From a checkpoint of a small transformer trained on Wikipedia: width 128, some layers without positions.
Each number is 128 + 32 x the weight over the matrix's rms, rounded and kept within 0 to 255. Layers, rows and columns count from 0. Numbers have three digits each.

# layer 9 attention value, 128x128, rms 0.0265, rows 43-63, columns 0-63
151124072096163122103133114100144108118133162098123160138144126149166123110131164139172098054125134135128140090139084145136102146123183123121153164101124129147152108100151077100124101136084151
150128132107070125110088171087127097174176130125069136146110108141132096133143170090086126148140099130112089128128099147148148106121128199148134094092139113092088152097082108125088173141087144
144138100108224134172136113146102143073149153153106157151160160130153052162213175186091133124173162090132088132173174070106113109184167182190111092117150130150102125148180142140099104079173113
158140189167168079154163113098161162137044109089144100096123096087091125115122112119174143130092110165108103104085186185140111159142192078085120171136117139144142097091157076133105139144188119
103104098133061127133167116144123138141149109093148144153110074092133095083087152065106144067149156143123138074130098142092133135133142128192138152130117118113162170190191148140115145102044146
096135142126105060176116140159131098114128152121141093136060095150155174148153090134155151070136149090083127172079131123139105176092171078107135118168132136116149120127142083099112118114216114
139085077103136154085145164111186129079172068148186154122159166124123160102132150096139120130106144095136160094127101114121140059122071134140139153181127121133142119075077164082147084128158122
141112080089138125145158103161124137096113095175181075093213100196166160150115121105144150122125084139131160133126082107090169207094106056093136172143115132131115121153112087058111040172090135
059144086147155135100128149138073110103137206138089201133199103134130063137166098142181105140181144133120081116121115147145090151135162133114154119116154106156138116084096150151167165118074148
121064133139129082196103117096146171096158060092164180126161079084133167177135163139114157119083122136124150126152158118144135110070091099102117082064139183105113139128143118057142120116097099
094091149153169072110040167155106125115218162143134173094128189085096088083104129180095098071128133092127119165101101118142095081146112196080082143164130111226109077132091140156121119089166039
093162198145151106183184179138080163138108205092138126152157075116116084116090143098147083157079166147146097106034154132158093151135168075171112157132152118154122159111124127109135142167128133
092145075110133157107164130159088147121089158154119150139177146124147130085104104123166165074153124151098145161138134130132177144133111162159133129200101094133121157165130143207160108124160118
110112120167123133089106145097156122184139162115092126091088110120158140087107152121147169073142150144153141116150180156150154137143162114076136116075133134112097120105108126162117195179110133
165119167050133106137142081144165137173124121170186138143087091144119129123128162124136149163167163127146118156152163102130131087149106114100127153120107163073121137124114201113099158140156101
070138122162127106181125115171130152107105086067133110140181157138159173162139120115171137136078155115108166126113138089102167135107152088116124122170128202159172131138176140117157058144139120
149148152137137124122105164078101137090142173107113125178150139177206152134124087139159063093078120147105134121123106145159138143107175094156141124095127118182162135130119037103104120108106120
132105038120141112183132108127096092118185160113099122193131109126146086122211169105165155137149137070100147126155133132177142110120092132103152062132155132125141110095132133079130143150160121
090071178113164126093122151089132190102160158174141153174184167126115162143065071149151137046131130123172098132139114058090140139121121066151123114090135120145125116137108137124138154144160126
132173145179116169144140117084123196109173159146137092137164159099159151120122144119093190140102117131096141130125112121098131112156097079117154098169143218137160108178120127102122113149149163
179173124086101101083111092110121137163173149151163142098113119148087067153144173165100117150175110137092115117139174147122096096223115178108144154087126138080109107137085172169120074124078126
# layer 9 attention output (transposed), 128x128, rms 0.0672, rows 43-63, columns 0-63
128115110145098125114149138126108100107114123151089143161169155146117113165120107062155138100104139176112105153112081166125103170110163100099174115121093119079122072111128090089081123149096184
142159237071090169155127173101132116160138126095127095137066109156138103124126210086071099198146108099096086102131106166130117133141136189154131106158120122090149173108080166183135154120119140
162133040069197151195149144178109116137155183179122201127184152121176112113220167122124161137159111146110067126116146082090137117085158121175121158129157146112168154152160117079111145135147144
156142120155137122158136129110103108167121094122157145082124116086130137109144042119154109109100133082126093110112157149188140131138171131085132121151140133133099152063074121148102141151155111
107137147174150141120111140189081142074125163093119103175142093114118155157115143071137177083159099195142123109145057129104191087128134144120181128136048159124071133146143127077087159125067136
095140102148151126114091124157149112185165093125169128124087126123109136136145097135159149092167167135105111101151133123149148152141160145117132113125158119113142143092148133063099136175136130
096100098067145149086153168141098163085130113150116126135155168166109115119099125083189124125062152120133133105141089136109125122111090071162090167192119111186149104098076171142116126048187165
121122114136064142132186135105103110098133144109114109078172135113184136134141137095156123126125159185138141147175093078115156168132095127143106137123093119107131107137123131066131082125127146
122100072183152100123130102117082152100170127133109194157187131090124088158105109108213102134142102207167117108096084163137154152170141127164128130091147124148147075130081126108152149131123157
108132133136109167198143109128175164179106084076108129128120115099140214177092152140102199120132114127145142111132131171151156130088150127096080106113102169167093151138175072153066066112174138
128107190103069150177094109187152131137150131152140135125122125120074107110096107145131152128098113133118078142105135122123115141106143123087117155136118118144131106187152137152137142101177074
179115127156090066167134123133135143122165189129128161171193089097136121140096114117137059128100176159156115092082151154211083078123179104184117192073071140121056093131091142129102158096130092
124119119098161132085151096116102113126128148141131092173186146126166111135113111145216141073102166164131175181077115069140159109121155094154182151096141125174159123155142174122176149115122072
127094123137119180087187109131139159178141123106101092153012079128091143149115131158121186135113115117085103126122146153133143162159214136118192122113092143114125105103074137176119142166128143
131081152086180132136153113172157175187090125138123184075042169145144158147137140167131118176159157129149149113221137120093157138122101154119093166146169178154152138162131129129078134096167073
097153036130141142149144091107093105114124118173136128157177139104110159152168101149147146120129111129137092147109087107149154106115171121129149152156125159153069129092194117093146071153145175
130128091154133185152116155087155096149139153149151084142155133156133101116176075080115119121092135136061113154093089168206081152157182093136102168112141053138113143095134091129090127070075153
124071055100125088120134144132140139152194115124069128159143136136154180133147181107162142149144107141124135169147148163116134110114136128115166103139136172141167151131165191091059168181184150
081123167149172182114161138107159155075061144162154081119119144123081049140076100133143145142090169113116155091137098096116114164148134103125069189118108042149107038160128125132185103151112149
114161111108116152145156159119144120096113134131083139066156116065110113096118138091088169097043156092081140149086108129120152097188111109109149129088153175122089085110152130102122051143156159
164143152088065131157148132121173153163085175096101162108099138144147117152152111128086070096192138160152101077145192105083132146136083134106165108104160163095120091141172104145091119110127116
# layer 9 attention query, 128x128, rms 0.028, rows 64-92, columns 0-63
128121143116143168102103099129167143158149130148104164123137168116131116097217170168116097147117161083127140137127128080130136093143124153107110131103141113138072151128151142133120162128152174
109106135105144079107151166119078101123091137124112111153127121136133166108059095106156120131150095160135147156095150119139141180103159157135123119166153137122136116129096122137137127139171097
157145197124120196127153139130156173097125129100129117127103084079103130111177124077124130160165163077139138116129162100138119121170138143181160123090082139136138139140140126095167128130141092
120126137103162121118150126138100131125113130130149134151157159099193131160170135135104107185113104142088106135158138112140145097126087166134106101115131125131098157129135138118140158080133173
104155172127112085132171095098106084063135161085080142111076100088152159106129083120105113057145151135054116110142128176207115126112139105148134137158156182134163129147137097137121095144099118
090144071129159112140200184094121136114080175067069122100126128155166086131073090162090107032143104137089153053113151163147149171115145074152182172140174141089172132122112077176125032126116201
075164137091118108090109199148166184087156177097109134085133114083115153111089099054152143066148123149151098191098117094129180156126197165124094142149142169149088166219118077185133170137192063
129127097067140073127146135058128153104107112149083128136169132108188121116091134130157119135171125165121111136114107068106139107175131104108136103138132176171088102132158135147116131093121097
149131144081159107144107126152120138159131127127141103132110161130144156121150129130145153133145165080144153183126115081068075118086117123103144071135096119101179132131169163067158112147139158
172146174114121134131149057110186114154122128144099137108121114104119135144182137136130135155113145105139111104106110128145105103162130134141170127048096045173136125118139117102149124127177137
156157127115071105140168107120151127121100112142120099155118096145130105137108131102174134107139137133080094087087111176176115115147185122086095142119146114121141101173099091143087159143108106
145141138131124155110110151085133117104164111089085132110113091112088135136145151081096154109169171091134128160126106140132091103135108179127162115106076113118079093117158134169158101146131123
175122069058153174148102143130124163137155125158116142152133106135135116165125171138100090117138155130119103110146160094134071170126062100108127085146123135099111128131130139129136063107119163
181104143154088171136172132139158124156135150188137152109075183124078096093140087107133119178208148133139157071106124102128080150144141116163101151103117095092087095127132159131150101127112125
148159117162068122118161149141159163127161118140150114139100100148105150167114126173129071154113104101164104135188194122089140156169200113168132119149151144124141116114092137101139159126056123
119175144160188128114132123146113120134112137079139154110185118159154122140143137159041120084103111104149173084152089130149150119063162122148176153196085129137185183068060180135138091159130172
164133145127136152185142132132158164117128085149084158159188183084182128093182134138116171081143115151110106111112092148138185166130081130093127110131155170149079140167184096122102088122126095
176122131177149144127124075119155141148117134141183105138132147057161116100176140124169153086084141097140158070104102151095117119114111123091160140122147109118150164148126167102137059160133149
161123100151122176095154155182151138158150056088198085118172112123159103135095096134120152175138145157169136110072110170223095163133119131183134079112168150107104088138134136079122103074067092
106116165144144120182095087123161104152083090145161141100136138124141065167157177132119187143155088123105116213121131091070060136125072125120110121138144138139090139169157183104135090094091133
168126130160172200078185147133141182118124092122190143145180148115133182094142118124140170144151144117161133104147064102159040140179086143140122080149102095113118148148114156060148177084115110
134227162178161117097146081131106092107122139097200096133095162118172152102125121112093149112083128127049078103163183104156040154119085133145152158097139134114185163174067162072152091158125117
084110099119136143128144209093136131144123130103122130036092160124143146121114076113189185133104118152118157105142098096093149188169106107154075154164122198142167122100153084200156097187124166
147126116101122181173141191174101197115202129048193197162196163178173177167147127173195130135151148110191124145095107083143118117115128123176116120162065239134180170145193108055141130189154109
100165104135110065110194140141165065099087192096121107108113106132117116138093040085092123093133135162072150120093129165192101168124112123145116162125176144126140083124106142181136093130098122
159141151149104055135110058166076136095144123129178122138136132078172159095104132083117160066120106117075108143064098193154153146140137075095156127170154171159124132166162162089104132137111080
099115140117169184094179217106111133102152197096091124131115136111082099117130106093083135134117159134156125089123095161172139150106118182155147194174134132083130164086132110162093122099076185
095165119078136122105170093111127135108118185098156138138123084113053147152131090115152139104159122114146126150117135131155124103150073174122122110121186058084152111049073198092129166040109132
095099178100113134082057156149123173115122110144154182166155176151148165114136138178145151082121094130183114140167118106084167101080141169133115104138042128130196206141153152074144172157202130
# layer 9 attention key, 128x128, rms 0.0271, rows 64-92, columns 0-63
139105176110179176102070130135106155090159149141081174154145146129172133092194176129096160113137131091109130188162107091131174110146088187123133074113119131122097154085188147109124172085163117
127098125144167108163096101161118121145099134101156164122120168158138119147090121165080148103113092143123164134095126167141125199031171120087186125113161173116094112156172103204097086153140130
159159167117112166130148118097143134111142105110127092079058121071095145119120084100184121105115154102103124148115132112114078096125181141233127138120131147138128130148098099124139152152099074
123163143114138158101131135134130138122121087136143168120132168060179163128152141140077109142147148125105157189179119104153114052126090177164107118120105127135126166098129209138150156068135100
139133100175151056146168097142137108116107163099134153094087139122127110089142113168170140040111158111076127090150083134130115130103139137127147147115118161167156112147174130135107062150109122
099131099140151130126169176083125148108103182061106112066138108164146127167102143140067176100096105133070138074088138145123131190100167092113180142145203148093134138120100094142140048113101180
084140141076122109107143189133184142117128155115135126100098130096132162145084073070187160136208132158162129170119109103098178086116202174163076143122186141197139110213095103188125143123225058
136083100097163100124152103095159129094103139175078113145141097122208119176111167120130090136109075165130104167107117158121163110150120087053107145105157147153120098113139093183111096083059113
103123077150080141104144178123133109196110135084126122087118107129106103138092162118103094131134107110158124125123164142163126122151097116191113198108215078080073133135078136135116131120099158
152148158094122161100155156164135141124137141108136178164099140095141158145150156118108124130154135086163181171155122120155101084085066193146156084107110128099115150099136141137148142113164086
125165151119073101164114126159136197092089164115095102132127053128184100115107072097195106074115124136105073055111144166135211147157210098150094178114096103164121103146095079142106101211080110
126145213116117139100167110074099117130138087086092159066115116105085096152142140025084178116156152114140111192132071125128052094144058167178142103113110129087099111097149190106142173129140142
164117083085145193119119123127139087169136128117079156130133120156133116164122165147108106123164128157114121097152147093124100164091040076177134140161132101079126184160091118110143087101111157
201072091163057161116122126141170064186148152153113130128079139172121097067114107122169045135175176102101119072091064170142133170150155091139085148079102090090110072084123129142155148155110131
116143166146069171115105100125140145124227115129186112104055072115116159131120152145107116183125138135178115136149159101106139125165224158150086099146130138126176099144081113159153205135091111
115219134125160136110131136145077177142095117026142110049183109145156166160143154110021130150109139095153123105166118116108112088081188165068130150171082128121165156098082127098178100193091178
164117150118128163161097105141187174112114070124112127141146176109189140030190133125127195118145117123079109110116089145080132126138116132132122136105127156178134153171198140100110071118146133
184149137136131140150166103106106171164091133090181125153150122068183137106187137104169138151127162106162136060121113109071085090095157125124127149134131100080148154147181186098175127163122183
087141169202118136136115143151116128131142080124195107158175142113136081159082099061097150131113142153115098131086075137156087153144154091139113124113142147157090077095110125107152103097081070
092126176137133153169081112142150094181095121196172157112093125139157092091129155146109146163184092163102152207090142088104082115140080110127156185119164126122108164168146203121129145116129129
170112134174125196104126166118122136147114098137167131156166121093116123124123134086121126110133147126081139119136079142131091138179094143110085110134104123124131158113119154119163168092127098
140189124181105106090118136108159095096121142099175096132137104119141141067105116148092135144127162151026159117160157089136081162131098150097113196121097152126157167180102161119154111153144093
096077077081101134107133199127131082150140146140105129079070101120117127123133077143203137107079152181091151087114118145103181187132137107172097134164169183133175134108159079177137106164117159
141136092128101207129115187175146177107165101072137167104156108182176134119135104124187110167152154129136138147083093127166132093167143089188092151141087204163132150100180126133146150194133070
086118081153143048101177190152171070090106170079118128135111116171121119158102054100108129098161145136070124116122073185142116162127134162106090186151173120165100059111112108170115122107093087
137164153145141036129158048125132177127147117121179110168148162112160181087144094082135150156159149145121061127112050119092138105132183108098119160176157160175176113177215135114113117149125097
123084163062120211121171212145114137132131172058099117078125133089118131071140105082109117135105162083097160104138108137119169141095125153178101168113128102115174163076088172140112124122145163
087180122038115146112176110127084146121115171104131084151122100110048146117090056133120089093108122128136137161112142127140141103121076175086120101116145090101145137047079187117153186057143121
069164144083162149116113156130122183101105100134159160151156179114123108119098114162118145087129104130121168126149181080121105122110117184161112108146106088123136190141146146094145112149219134